{
  "norm": "rmsnorm",
  "norm_eps": 1e-05,
  "rope_fraction": 1.0,
  "qk_norm": false,
  "attn_scale": 0.125,
  "tie_word_embeddings": true,
  "init": "uniform",
  "decay_fraction": 1.0,
  "train_tokens": 880800000,
  "dataset": "wikipedia_en"
}
Each number is 50 + 10 x the weight over its row's rms, rounded and kept within 0 to 99. Layers, rows and columns count from 0. The size before them is the row's rms in percent of the matrix's.

# gate: layer 5 MLP gate, 2048x768, rms 0.0322, rows 313-347, columns 0-63
# up: layer 5 MLP up, 2048x768, rms 0.0322, rows 313-347, columns 0-63
# down: layer 5 MLP down (transposed), 2048x768, rms 0.0322, rows 313-347, columns 0-63
gate313 096:48 37 51 39 48 59 57 52 50 46 63 46 47 52 54 43 40 31 27 53 40 61 47 43 42 28 57 62 45 54 50 41 57 46 60 28 59 58 65 30 67 51 50 37 51 63 43 41 46 55 59 45 63 38 49 21 51 46 56 40 65 62 57 57
up313 093:43 58 55 66 52 60 34 43 66 59 42 67 67 57 59 43 51 60 52 48 34 57 62 55 66 40 43 75 44 70 59 48 65 54 49 59 55 56 50 48 42 44 51 57 55 45 54 59 43 53 61 62 45 42 51 64 57 64 37 35 62 43 58 47
down313 099:51 47 49 49 60 51 40 39 40 38 47 44 56 29 44 56 46 46 61 61 50 46 34 42 57 54 37 41 46 53 42 32 58 37 39 58 52 56 61 34 43 38 52 69 45 50 49 44 54 47 59 36 44 64 46 59 47 51 46 47 53 47 33 61
gate314 096:53 36 46 34 35 60 59 37 56 69 57 36 56 56 61 59 54 44 41 33 44 43 60 34 54 47 38 46 59 60 61 52 55 53 49 26 47 58 48 60 45 72 63 48 47 53 56 48 68 38 47 50 55 39 39 54 42 54 39 36 51 46 57 53
up314 099:44 69 51 58 52 50 35 53 43 56 42 28 61 26 53 69 44 64 22 34 50 52 37 58 41 53 59 49 54 51 55 42 39 45 53 60 40 42 57 42 45 53 67 35 53 56 39 52 51 51 59 42 55 47 36 54 57 51 36 52 57 52 25 66
down314 098:62 42 40 68 61 47 41 63 42 39 54 43 60 43 53 39 64 53 48 46 51 47 51 37 36 60 43 54 68 38 31 50 17 49 53 60 22 58 41 60 38 57 29 59 49 34 35 47 38 36 68 60 35 44 32 45 72 47 58 52 42 51 49 44
gate315 104:37 55 67 50 55 36 51 29 50 52 35 52 64 55 80 65 36 51 69 55 64 42 65 49 31 52 25 33 61 35 46 51 58 52 43 50 52 46 40 62 43 30 59 55 56 54 50 46 46 59 69 19 22 42 59 58 55 69 55 49 53 53 60 45
up315 099:38 59 54 64 70 41 58 36 68 46 48 46 49 36 44 38 44 54 41 56 31 39 57 58 52 54 73 53 56 58 62 65 42 57 49 49 60 54 50 38 53 61 49 51 59 52 62 36 46 49 38 50 42 42 59 52 39 73 31 49 55 41 38 70
down315 100:37 56 36 55 55 46 38 53 57 36 42 62 46 46 50 41 48 60 55 58 44 29 56 65 52 47 38 37 49 38 46 36 44 47 41 46 61 45 36 34 50 35 58 50 52 52 50 50 46 45 45 39 52 62 67 48 57 64 33 41 51 43 24 55
gate316 099:36 52 57 47 39 40 54 46 63 51 50 49 32 63 41 65 44 68 44 56 58 47 67 37 66 56 63 43 36 63 63 68 53 49 45 50 55 44 43 51 38 59 31 46 43 82 34 64 49 28 43 47 56 46 38 32 75 39 53 65 52 55 66 50
up316 097:39 52 45 41 52 71 57 45 41 55 49 44 34 54 49 61 42 55 32 50 56 46 61 53 40 42 38 59 53 40 48 51 39 60 47 61 53 56 60 44 50 43 50 42 52 51 50 54 66 53 43 63 53 41 48 64 34 62 51 56 51 41 50 51
down316 101:46 62 35 46 53 44 39 52 50 50 42 54 39 57 52 34 49 58 51 54 47 58 53 33 71 56 40 55 55 52 55 59 28 43 40 60 41 57 40 42 54 43 60 46 50 57 52 48 46 39 38 35 55 55 56 58 64 53 38 54 58 52 57 58
gate317 098:63 44 61 46 33 47 52 54 52 67 56 39 33 65 46 49 51 60 48 56 40 58 54 52 40 46 53 45 46 61 50 45 53 37 63 56 51 53 56 51 31 43 32 50 64 60 50 38 51 46 43 50 41 59 48 50 65 41 57 54 59 42 25 55
up317 095:38 38 60 33 37 56 43 70 65 43 22 42 48 52 41 54 76 46 54 53 38 63 69 32 66 43 60 41 65 45 49 46 55 41 56 61 48 46 73 43 57 41 48 43 48 49 48 50 52 53 45 35 55 46 50 36 29 52 36 38 52 33 37 60
down317 097:42 50 48 38 46 58 55 50 46 62 46 42 54 45 54 61 42 54 46 46 56 60 62 66 61 47 52 55 51 41 54 60 41 66 45 49 44 48 54 50 40 48 60 50 26 46 41 61 59 47 74 68 65 51 29 57 40 58 56 48 49 45 33 64
gate318 094:47 41 50 37 49 57 44 53 44 37 57 47 37 47 43 55 57 44 45 59 48 48 34 69 61 72 30 36 55 28 39 54 50 64 66 53 48 46 70 51 38 56 55 57 51 30 51 58 57 28 77 40 51 48 51 56 53 54 50 55 40 68 59 61
up318 096:44 46 67 37 34 62 60 45 53 37 39 26 58 58 57 70 64 51 51 35 64 59 74 24 51 47 49 56 27 56 48 54 50 37 61 28 55 61 41 41 50 69 40 54 44 52 47 52 47 65 70 46 40 46 53 49 43 38 51 47 48 45 35 40
down318 099:41 48 70 56 47 46 39 33 34 43 47 26 40 49 39 64 61 53 59 54 48 47 58 55 33 31 50 68 58 55 49 52 51 53 46 49 60 50 48 42 52 37 37 55 48 43 57 27 32 55 53 39 59 55 46 41 42 51 55 56 34 44 31 55
gate319 102:59 47 32 46 62 60 47 48 46 40 54 45 57 49 62 48 53 56 48 45 49 35 49 54 56 63 64 45 33 56 64 63 37 59 32 44 57 52 53 37 54 49 38 43 53 47 46 45 65 64 51 57 45 58 36 52 60 54 52 45 50 41 61 67
up319 101:54 66 46 51 44 49 52 53 57 46 39 60 59 22 40 42 48 52 67 47 32 58 55 37 32 43 61 39 73 54 38 60 60 45 51 42 50 64 38 51 51 60 45 44 52 59 52 50 49 42 41 40 57 49 50 42 53 67 58 53 49 52 66 50
down319 092:46 36 56 50 49 47 53 27 34 53 47 35 52 52 43 54 35 58 58 41 50 36 39 62 40 69 42 51 72 21 44 41 50 37 42 48 55 21 44 48 26 46 40 64 49 42 51 41 60 64 34 42 56 48 52 49 44 55 36 45 42 43 57 56
gate320 115:42 63 70 57 48 38 56 46 51 55 44 52 47 53 38 52 47 48 48 42 47 46 51 53 50 52 66 50 31 50 62 62 57 52 53 42 46 66 45 41 51 59 47 72 69 58 61 49 20 61 55 57 41 47 53 60 51 50 37 50 50 54 58 53
up320 112:53 36 46 45 41 63 59 52 51 57 41 56 44 51 48 50 48 46 49 48 43 64 41 50 40 57 47 47 46 59 35 63 47 47 44 62 60 42 51 66 50 49 51 37 27 51 52 45 66 55 47 46 54 54 60 42 35 43 62 53 38 55 47 56
down320 102:42 45 43 59 43 59 38 51 51 58 54 73 62 32 50 48 53 36 33 47 41 47 64 54 40 53 45 32 57 47 46 59 42 63 49 49 57 55 55 63 34 44 60 46 32 45 30 55 61 66 35 54 44 43 59 52 28 49 39 55 44 56 64 53
gate321 096:59 51 56 31 55 58 34 56 60 57 42 32 45 41 56 50 62 62 55 43 41 37 58 67 55 34 59 48 58 53 43 40 57 48 51 55 42 39 47 34 50 47 54 44 48 52 48 41 61 44 39 48 59 49 27 49 40 53 49 43 32 55 39 22
up321 095:30 46 61 54 49 56 47 51 36 63 54 52 60 49 62 40 43 43 33 54 23 61 66 47 57 52 52 43 45 62 62 60 61 59 57 50 34 41 62 48 40 36 59 49 42 57 50 54 44 49 41 46 56 34 54 58 58 65 51 51 50 52 51 73
down321 098:50 46 55 60 48 59 34 44 40 49 45 51 53 59 62 64 50 50 66 50 56 64 53 51 52 47 48 40 75 65 51 68 54 68 68 59 50 57 60 39 55 42 41 43 69 69 44 58 50 64 54 46 60 40 63 61 58 57 52 47 54 49 51 64
gate322 096:54 55 67 29 44 57 52 41 78 55 64 50 62 49 51 56 48 62 43 39 50 68 35 51 48 64 50 48 49 36 60 70 51 50 47 56 46 45 54 43 40 45 46 50 48 50 50 51 54 55 49 50 40 68 47 56 63 57 38 48 40 57 37 24
up322 101:47 53 38 55 42 70 55 49 68 64 48 44 53 61 49 45 42 48 44 54 41 55 38 30 38 60 56 51 48 47 46 57 72 55 34 51 42 60 45 46 56 53 59 53 65 56 55 53 50 57 46 60 43 49 65 62 62 55 49 49 29 46 49 38
down322 100:53 56 61 44 37 51 50 50 41 47 77 47 46 46 55 52 47 63 47 53 53 57 69 36 51 63 56 34 57 43 40 58 51 54 35 45 49 39 59 44 27 56 46 49 59 52 50 64 54 41 53 50 34 46 44 49 27 45 38 47 56 52 52 33
gate323 104:64 44 61 50 60 46 40 47 45 37 59 52 53 61 43 40 49 50 68 47 48 69 47 66 54 50 52 56 46 69 49 35 46 64 47 65 42 34 59 57 46 43 37 43 45 41 60 62 39 79 62 47 49 49 68 68 60 48 43 51 51 59 64 44
up323 112:43 70 34 43 53 52 27 50 61 53 38 42 36 35 42 47 44 43 46 53 57 56 42 40 41 57 43 33 40 40 65 48 50 55 24 29 58 50 52 41 62 45 56 52 47 51 58 37 46 43 29 56 49 55 24 37 43 61 42 50 48 64 66 48
down323 103:41 61 49 49 62 51 48 61 68 36 52 36 54 53 24 54 48 55 51 39 68 50 56 45 29 40 56 45 48 43 60 70 43 52 45 43 37 44 54 50 41 42 65 39 56 45 50 60 49 73 46 48 44 55 44 50 43 47 54 59 45 66 37 43
gate324 090:49 35 37 56 53 54 45 49 54 57 36 45 60 52 44 44 63 54 65 59 54 51 52 47 64 42 55 55 69 39 44 41 49 62 43 61 52 57 59 36 68 44 40 72 49 34 31 50 52 35 51 48 57 57 46 42 44 44 52 52 43 45 54 44
up324 096:45 64 71 62 49 66 42 46 56 67 56 38 24 44 50 65 45 51 53 56 42 47 34 39 72 48 58 52 52 45 49 68 47 49 55 50 58 60 66 39 60 73 59 52 53 58 56 43 67 48 49 32 45 48 62 59 53 54 48 54 43 76 36 45
down324 094:50 55 51 45 52 64 64 41 54 33 47 41 69 45 44 40 58 43 49 50 47 56 49 51 32 62 30 54 46 44 36 68 45 26 48 55 56 45 56 62 43 46 60 60 39 64 48 71 57 55 42 43 49 43 42 49 58 45 44 58 38 40 38 45
gate325 097:38 53 45 35 55 56 41 56 48 43 70 46 51 41 48 37 51 49 48 41 51 44 58 42 56 28 59 60 52 57 54 42 55 65 49 56 52 57 53 46 54 59 36 61 43 36 48 69 51 60 57 35 61 42 55 44 52 45 51 37 56 36 46 67
up325 097:43 20 41 44 51 52 51 52 44 52 43 25 52 50 50 35 44 64 51 24 56 33 49 40 42 74 40 70 52 45 55 53 59 50 55 57 34 54 36 57 43 70 46 55 59 52 24 46 62 51 65 31 42 47 65 48 61 47 44 62 51 45 42 60
down325 104:52 36 24 35 51 38 52 36 46 48 44 43 34 53 60 51 45 69 55 50 50 55 58 52 50 42 62 48 68 61 58 52 69 31 47 66 54 55 60 52 51 72 58 50 49 47 45 41 38 24 27 44 63 63 52 49 52 59 36 47 35 48 32 74
gate326 107:48 36 46 50 39 51 59 45 29 42 53 54 34 42 55 64 52 64 43 41 60 61 37 53 33 47 60 63 48 55 55 50 48 41 35 60 50 55 72 42 54 51 30 62 50 34 51 51 46 62 41 43 44 55 61 31 62 43 37 60 54 32 66 52
up326 107:62 56 40 44 42 46 48 64 42 40 50 62 41 55 54 38 57 48 35 58 62 58 45 35 69 53 53 45 43 46 51 46 45 52 54 60 62 54 39 40 67 23 52 71 55 55 39 42 58 51 32 66 42 56 48 59 47 48 49 41 66 48 64 50
down326 100:49 37 49 64 33 38 51 68 43 38 45 49 41 69 62 31 54 53 49 56 41 63 44 37 27 67 33 67 55 50 36 40 44 49 19 55 66 57 48 72 50 45 46 55 56 56 58 38 44 36 54 36 35 48 53 71 61 56 51 55 62 50 46 68
gate327 098:49 67 52 48 45 66 41 56 39 38 47 41 14 46 52 67 44 35 46 52 51 51 59 39 48 43 60 33 46 69 47 47 51 43 59 48 50 49 47 53 70 44 50 60 53 50 44 67 53 47 58 58 53 52 52 58 60 65 50 43 30 40 51 60
up327 101:43 40 45 60 63 59 60 48 48 60 55 48 29 47 52 62 40 50 40 43 50 45 54 60 35 42 61 56 52 64 42 51 34 28 58 53 47 48 57 50 73 34 59 47 39 46 54 56 33 61 60 60 48 39 71 60 60 54 55 42 36 51 43 60
down327 098:43 56 50 70 36 64 44 65 47 58 43 40 61 47 63 47 44 49 55 71 35 48 63 50 56 57 44 52 49 49 58 50 49 48 39 50 38 54 47 55 41 51 51 58 50 47 51 33 47 36 52 41 36 33 71 71 48 68 60 28 61 20 44 60
gate328 102:44 67 40 54 57 46 47 58 60 47 38 72 56 47 36 53 47 37 38 46 57 49 41 56 30 60 64 43 55 65 56 37 68 41 40 25 53 33 53 51 55 55 46 74 52 40 46 50 53 51 52 66 41 36 55 61 49 57 28 62 47 66 58 53
up328 101:48 40 40 48 54 41 61 63 47 44 48 45 54 42 31 54 52 47 47 40 57 69 49 58 45 58 61 40 55 40 25 39 43 62 44 50 67 30 37 58 46 35 50 49 60 52 24 51 47 44 70 45 52 44 44 45 25 42 33 51 44 54 46 55
down328 099:52 38 58 52 63 44 44 44 63 48 27 51 46 46 45 49 64 59 55 58 45 42 44 42 64 55 56 80 59 57 37 41 60 68 52 46 59 62 36 37 54 57 48 55 66 51 37 46 44 47 44 44 48 58 44 49 38 54 47 55 65 34 45 54
gate329 100:57 44 51 56 40 62 48 54 34 47 46 62 43 68 54 52 66 47 48 36 42 34 34 58 63 47 46 61 41 31 52 58 60 50 56 28 63 62 60 69 63 45 43 60 67 58 53 71 63 52 69 43 48 29 56 56 45 43 25 40 57 41 34 37
up329 102:40 55 57 65 55 47 48 52 44 63 47 52 27 55 50 38 57 66 51 57 53 72 46 44 52 44 45 61 58 51 52 61 53 48 47 48 49 51 39 40 46 60 35 41 46 48 68 51 49 49 42 52 57 57 57 54 46 68 42 67 41 56 55 64
down329 103:61 69 44 62 53 44 58 44 49 48 38 75 46 53 52 62 70 69 41 58 52 59 48 44 45 33 42 42 58 69 35 60 48 46 61 51 24 48 44 45 66 50 46 34 47 59 49 40 58 39 37 52 47 80 49 40 56 66 63 49 43 50 63 46
gate330 102:57 46 50 52 52 60 53 62 42 62 31 76 42 28 44 54 60 42 52 42 53 48 51 44 30 53 67 51 45 41 44 48 50 63 28 47 46 37 57 53 47 52 41 68 42 66 45 53 72 40 56 36 70 63 70 42 47 42 48 60 61 49 35 33
up330 102:45 51 52 45 48 45 50 49 51 51 81 52 52 60 44 61 07 56 54 53 41 52 63 59 47 47 42 40 63 33 33 49 47 40 44 63 57 49 55 39 42 58 31 49 53 49 49 62 63 53 39 41 41 46 32 54 57 64 64 44 46 70 67 54
down330 103:52 40 45 55 67 53 49 56 33 57 49 58 44 41 51 62 47 59 77 52 65 48 46 52 59 20 41 34 55 58 51 59 52 35 39 73 49 59 48 43 47 49 32 51 49 59 50 50 53 54 42 55 61 51 65 59 59 35 56 59 65 54 50 47
gate331 107:40 54 34 48 45 48 62 43 64 65 73 59 57 40 46 54 39 49 57 57 61 53 52 50 50 52 44 55 40 54 48 35 46 61 41 33 47 42 46 54 44 60 61 40 32 42 49 51 31 46 47 62 37 46 32 55 61 35 45 52 42 59 42 42
up331 103:59 44 56 64 36 33 59 63 52 65 42 49 57 40 50 46 57 33 49 43 34 35 44 59 46 40 51 54 52 36 39 33 66 51 43 61 59 43 59 54 60 56 51 49 58 34 63 48 47 50 55 47 38 56 55 46 50 66 53 43 56 21 67 44
down331 098:46 47 46 71 50 67 38 62 40 44 36 49 54 58 55 36 64 45 61 57 40 51 37 56 36 56 51 65 68 41 48 51 48 41 33 47 59 50 62 48 43 54 43 50 49 37 50 49 39 49 48 45 38 52 31 61 48 41 49 35 51 52 56 67
gate332 094:46 17 69 59 48 21 58 45 38 47 27 66 41 51 59 53 60 44 41 73 32 31 52 36 64 50 50 45 52 39 51 46 59 54 58 38 59 53 50 68 41 53 58 54 48 46 53 63 60 52 54 38 72 60 48 59 40 48 44 43 55 36 50 57
up332 097:55 60 45 43 62 54 52 53 36 52 41 49 59 51 52 58 60 54 43 48 49 45 46 58 36 50 55 55 35 50 41 50 60 54 54 28 50 56 46 60 48 48 47 59 35 50 54 56 63 59 46 63 62 57 52 56 54 47 63 58 59 61 50 54
down332 103:53 46 50 36 62 45 59 72 48 61 31 68 45 47 46 54 60 51 33 61 39 47 42 56 58 49 53 47 58 61 38 34 32 35 55 38 30 47 50 72 63 50 37 55 42 43 61 52 73 50 45 55 63 41 50 40 56 38 54 58 47 40 46 69
gate333 098:42 46 48 59 42 62 41 58 50 55 44 60 37 37 54 51 44 50 58 45 58 48 56 46 44 57 42 52 66 44 80 54 61 55 54 47 56 54 52 60 57 48 36 82 41 65 44 47 51 49 19 58 54 53 60 46 57 52 26 47 48 56 58 47
up333 100:50 53 37 55 42 62 48 73 66 44 41 59 55 50 55 42 46 48 54 67 63 56 69 37 62 56 46 46 64 41 38 53 54 40 54 33 58 50 39 69 54 47 57 59 39 47 50 49 62 54 55 49 37 39 56 50 65 50 65 40 58 47 58 54
down333 099:54 35 59 21 39 40 47 56 45 45 54 45 36 65 38 54 49 47 59 56 51 53 49 76 40 53 46 66 43 50 64 58 42 49 41 50 45 29 51 36 51 40 41 33 57 55 36 53 48 47 54 58 63 47 42 34 37 38 65 52 70 67 50 50
gate334 102:54 50 58 49 32 44 42 49 53 50 42 66 43 55 45 54 61 35 69 42 54 53 42 37 41 56 50 59 64 54 50 56 45 34 45 42 67 61 46 48 45 41 37 49 35 52 63 54 35 59 49 57 49 42 56 55 43 52 36 74 28 56 65 48
up334 102:51 57 31 49 66 37 54 38 57 44 39 47 47 58 41 32 64 54 68 42 30 43 53 32 64 51 54 58 48 55 44 58 53 48 56 48 62 44 55 36 59 57 52 48 38 53 48 52 41 73 61 47 41 55 53 51 49 51 44 59 40 41 71 55
down334 103:45 70 48 49 52 29 45 75 50 37 64 45 47 66 50 60 48 31 67 48 61 44 28 44 51 50 48 56 75 48 57 53 40 45 44 44 54 46 41 54 53 47 56 51 43 48 66 33 41 48 66 49 40 41 51 42 41 43 52 61 47 61 59 41
gate335 097:54 28 52 77 45 43 47 66 54 54 59 56 63 58 46 33 40 46 39 62 51 67 55 38 47 51 43 52 37 48 56 65 58 47 63 44 64 52 50 56 26 53 62 39 40 43 71 34 43 56 40 59 53 50 56 53 57 52 45 49 46 56 54 47
up335 093:41 62 44 75 54 49 67 37 39 48 47 46 65 58 52 33 31 60 39 38 44 60 52 53 54 51 54 54 48 56 55 53 51 63 46 35 58 50 62 49 46 50 70 37 68 44 37 50 44 68 51 55 42 48 52 52 52 31 41 56 52 46 49 55
down335 100:67 48 79 61 53 25 41 36 46 52 72 62 48 40 47 49 42 52 62 71 35 56 52 34 59 33 53 54 41 35 50 41 44 36 62 43 45 55 50 46 44 63 53 39 47 44 54 15 50 44 46 53 44 43 60 58 61 50 41 46 46 47 58 48
gate336 102:42 43 46 48 50 58 71 52 45 45 42 54 54 45 52 30 44 59 43 56 59 44 66 40 57 42 46 43 52 39 43 44 46 49 59 47 54 31 54 45 52 35 34 55 37 45 58 65 55 40 40 31 62 65 60 43 49 45 43 62 55 45 47 70
up336 099:43 64 52 42 44 52 38 60 55 59 46 54 25 40 87 55 39 45 42 42 45 40 51 45 46 51 54 47 37 40 41 36 40 50 44 68 40 39 59 51 52 65 55 41 53 43 40 43 59 27 37 28 45 53 53 38 51 42 50 52 63 43 54 66
down336 101:54 38 57 39 61 47 38 45 64 59 32 55 51 48 70 54 39 54 53 44 59 50 52 48 60 32 55 60 47 56 55 55 37 50 54 59 38 50 44 59 59 62 46 48 45 39 60 62 64 23 47 51 59 42 42 49 51 52 30 54 72 48 49 40
gate337 103:29 37 37 51 39 51 50 34 54 41 48 57 45 41 35 52 66 50 54 51 48 49 56 33 59 49 52 39 37 47 36 52 45 65 49 49 39 45 59 39 46 40 48 24 54 43 34 42 61 41 39 61 51 45 46 50 46 41 38 40 50 39 45 32
up337 104:49 49 44 50 43 41 48 35 41 72 44 41 38 57 47 53 51 48 49 45 49 49 89 58 72 52 46 64 52 46 53 56 47 67 44 48 22 40 66 44 73 52 57 44 49 55 49 44 55 41 59 54 44 53 42 32 37 44 44 47 55 61 46 43
down337 107:30 43 56 41 55 45 59 45 50 52 27 52 59 38 51 57 55 35 58 64 64 57 65 58 35 56 58 71 49 43 49 60 62 62 35 50 41 43 55 60 54 40 52 48 69 65 59 38 53 53 47 61 49 48 34 72 36 40 47 56 57 34 31 56
gate338 100:67 24 52 68 47 41 53 48 56 54 49 57 45 57 49 38 34 67 40 44 34 73 32 53 51 48 37 42 59 32 51 46 55 55 49 44 50 43 57 29 39 35 56 67 49 47 34 35 49 62 53 51 59 47 50 57 63 52 45 48 41 55 59 42
up338 098:32 45 41 38 55 40 42 39 62 59 42 46 48 53 58 63 30 54 48 58 46 36 54 39 50 43 51 59 71 59 66 49 46 43 62 47 65 53 37 45 40 33 56 45 42 46 56 49 44 38 52 60 44 43 54 29 47 49 56 57 38 42 56 58
down338 102:29 64 37 31 56 28 65 50 38 70 51 54 54 60 38 49 52 51 52 58 54 53 39 67 64 46 41 65 57 61 73 51 64 42 53 55 48 50 58 52 58 63 40 51 63 59 46 38 41 50 53 39 57 54 52 51 40 70 45 43 38 36 46 52
gate339 098:53 30 57 47 49 55 49 42 56 46 55 48 53 64 57 52 45 57 47 49 35 30 57 39 45 47 53 49 62 53 65 48 56 66 44 53 57 36 61 64 55 56 52 42 32 41 56 36 33 34 45 56 58 49 59 58 48 53 43 73 27 56 50 50
up339 100:61 72 64 48 41 39 30 54 59 45 45 28 44 53 65 55 78 44 60 40 53 51 35 43 55 52 37 61 53 60 44 47 69 41 45 60 42 52 33 52 58 62 65 40 48 45 39 58 50 52 39 61 52 53 61 48 54 45 54 55 65 40 43 58
down339 102:57 49 49 44 47 42 43 48 50 52 47 45 61 44 56 60 59 39 49 24 54 54 39 54 66 54 45 56 38 41 39 33 58 50 59 55 56 45 53 49 57 46 46 33 65 41 47 40 49 51 45 55 49 46 47 50 44 54 59 43 62 49 48 40
gate340 100:44 43 29 59 48 57 56 59 57 37 43 52 56 51 39 55 40 51 54 51 35 59 40 61 42 58 49 46 65 66 55 37 43 50 65 54 65 53 54 63 64 41 44 50 58 60 53 58 32 54 36 42 55 45 46 68 42 50 46 46 59 41 58 45
up340 096:57 48 28 60 56 65 64 45 43 61 59 56 35 49 33 60 50 64 42 34 51 50 51 52 55 50 46 45 49 31 49 41 54 51 63 57 73 45 66 63 55 46 27 45 46 55 64 62 61 57 44 52 51 44 52 36 44 53 47 53 33 37 61 41
down340 098:53 43 66 41 44 66 40 33 30 56 74 44 29 59 41 61 42 58 45 48 43 55 44 42 46 48 48 39 40 40 58 39 44 57 43 75 37 38 45 46 43 37 54 70 54 45 47 32 43 45 52 67 65 60 51 47 41 53 47 63 34 62 44 47
gate341 100:52 59 57 52 46 40 48 51 53 38 45 52 58 54 57 55 46 49 59 46 52 47 56 54 68 37 55 35 42 49 65 60 66 31 48 65 51 46 62 59 29 56 52 59 53 75 60 51 65 43 36 44 51 42 59 50 54 46 37 51 66 62 59 41
up341 099:57 55 60 51 67 40 34 45 49 68 45 70 58 54 48 59 56 41 37 61 52 63 45 38 30 41 41 55 31 54 67 31 53 48 62 60 61 47 45 51 46 43 44 41 52 44 47 53 68 64 45 61 46 69 46 62 50 41 64 42 48 32 37 28
down341 105:38 54 43 67 63 43 63 66 52 50 59 70 45 34 31 61 55 61 72 51 46 47 53 57 45 36 45 65 46 30 58 41 49 46 65 50 43 59 45 40 48 34 37 41 42 52 59 50 43 46 42 46 50 55 49 68 67 25 60 58 42 54 34 56
gate342 097:37 51 49 43 53 42 44 57 53 54 52 36 45 58 53 62 51 39 61 40 48 66 45 58 53 54 47 44 56 44 52 58 49 48 63 56 58 46 48 56 39 32 34 62 42 45 60 56 48 43 43 52 44 43 57 55 46 55 52 55 46 45 52 41
up342 099:51 59 41 48 64 32 47 67 58 60 40 51 51 44 37 47 48 45 56 46 56 36 40 61 47 56 61 57 73 55 46 44 40 60 57 47 40 64 45 41 64 48 45 36 44 55 45 48 35 47 36 61 57 42 45 37 57 51 60 43 61 51 50 48
down342 101:53 63 43 44 50 65 63 64 41 54 44 56 37 63 31 43 60 61 43 59 46 50 53 47 52 55 67 46 40 48 41 48 44 75 37 55 42 52 37 49 60 57 32 49 38 52 75 28 39 57 65 44 45 43 39 39 56 44 49 55 55 69 48 61
gate343 103:56 53 49 60 51 39 50 35 50 44 57 54 41 24 59 80 44 41 39 53 51 63 53 59 48 36 55 57 59 55 64 55 55 48 23 52 52 57 34 48 61 53 56 46 61 41 48 52 44 51 51 44 45 34 50 70 53 42 52 68 62 34 47 60
up343 103:50 32 56 52 53 46 22 57 50 48 49 36 45 51 64 36 37 42 33 22 39 38 25 46 44 60 51 61 63 56 28 28 49 53 57 53 50 56 65 57 54 49 49 37 33 71 44 35 54 53 59 47 45 59 59 37 51 56 52 57 63 57 51 32
down343 095:42 34 48 58 58 65 43 59 45 50 72 43 41 37 43 39 38 68 32 33 55 45 55 49 63 42 56 51 58 46 44 62 67 54 54 42 45 59 51 33 42 46 54 55 53 42 24 46 61 40 46 39 39 50 56 53 56 59 62 43 51 46 46 40
gate344 096:51 48 31 54 37 54 52 65 46 45 52 50 47 51 56 50 53 60 56 45 40 56 61 49 49 69 38 47 63 35 43 33 30 48 66 46 45 41 56 36 65 52 50 51 44 63 54 57 45 56 59 49 39 52 56 28 65 50 67 36 50 55 54 47
up344 100:37 34 52 52 41 46 60 49 28 62 49 36 34 58 55 52 45 48 48 29 43 51 40 57 59 51 66 56 44 49 66 58 47 55 57 49 65 43 40 63 72 53 74 58 40 43 46 47 52 54 35 60 37 49 53 44 40 48 47 44 47 52 38 41
down344 103:56 55 45 48 55 37 68 46 58 28 50 43 40 63 43 54 55 39 30 32 36 54 39 40 59 53 55 54 33 43 31 48 57 55 50 38 76 42 50 52 45 45 74 31 33 45 49 49 53 66 33 38 50 52 28 46 71 68 52 43 38 38 57 47
gate345 117:57 55 55 48 54 58 48 70 39 43 44 60 49 50 37 24 64 46 50 47 55 56 50 37 56 54 46 40 38 58 35 31 59 41 47 44 48 52 55 38 36 63 41 59 65 34 57 30 57 39 65 48 41 67 61 45 58 41 48 48 41 62 53 66
up345 123:47 49 41 56 60 61 38 47 34 38 21 48 59 60 58 44 40 49 62 48 58 63 51 46 50 41 62 43 38 56 35 35 47 50 46 57 30 42 57 55 48 54 23 64 65 43 49 70 83 63 51 42 49 56 50 38 38 41 57 56 52 38 75 52
down345 097:56 65 35 48 47 54 64 53 50 55 44 47 37 39 44 57 21 34 39 54 75 56 57 51 44 53 58 68 46 50 42 36 44 42 57 61 49 65 53 70 48 82 49 57 49 56 51 33 69 57 44 60 56 41 34 42 51 47 56 55 42 29 38 59
gate346 110:70 49 47 39 62 69 52 42 59 41 61 52 49 63 42 35 49 58 42 47 35 38 49 51 58 55 53 53 65 48 43 44 57 47 39 50 54 37 68 48 36 52 60 34 51 53 57 55 49 40 53 52 62 52 39 46 49 55 62 50 40 50 60 45
up346 107:76 37 47 50 54 63 57 39 50 67 49 40 70 44 45 36 49 56 52 35 31 26 62 36 61 48 51 69 55 45 54 60 58 58 65 48 71 43 39 66 29 49 63 57 69 54 54 60 61 47 44 50 37 49 44 48 65 49 50 43 42 38 55 54
down346 103:64 41 53 38 42 42 45 48 64 32 68 45 57 69 50 61 61 57 39 56 58 35 56 40 60 35 58 60 40 54 51 48 61 52 38 47 52 38 57 66 28 49 70 50 64 61 53 41 54 38 55 44 32 52 42 39 53 47 50 44 54 51 32 57
gate347 095:53 34 49 52 52 69 47 55 46 60 54 52 61 64 39 51 39 70 56 49 62 44 52 53 48 45 50 40 61 44 56 54 45 73 71 36 49 70 36 49 46 33 70 57 56 56 38 51 43 54 48 63 63 46 41 49 50 64 39 52 52 46 29 49
up347 092:46 42 53 47 44 45 54 49 43 40 46 56 58 50 41 61 38 41 46 60 42 50 53 32 48 53 41 57 34 32 62 63 73 50 38 57 57 57 58 55 35 65 40 46 55 43 58 49 51 38 55 49 38 43 51 69 46 59 57 48 36 58 54 54
down347 100:53 55 46 47 43 35 47 59 49 34 41 56 62 46 49 63 62 51 49 51 49 53 48 48 37 44 50 49 56 38 76 50 55 32 68 68 44 41 61 48 54 57 28 45 43 43 49 49 32 54 47 66 72 39 69 51 46 65 40 46 49 35 48 51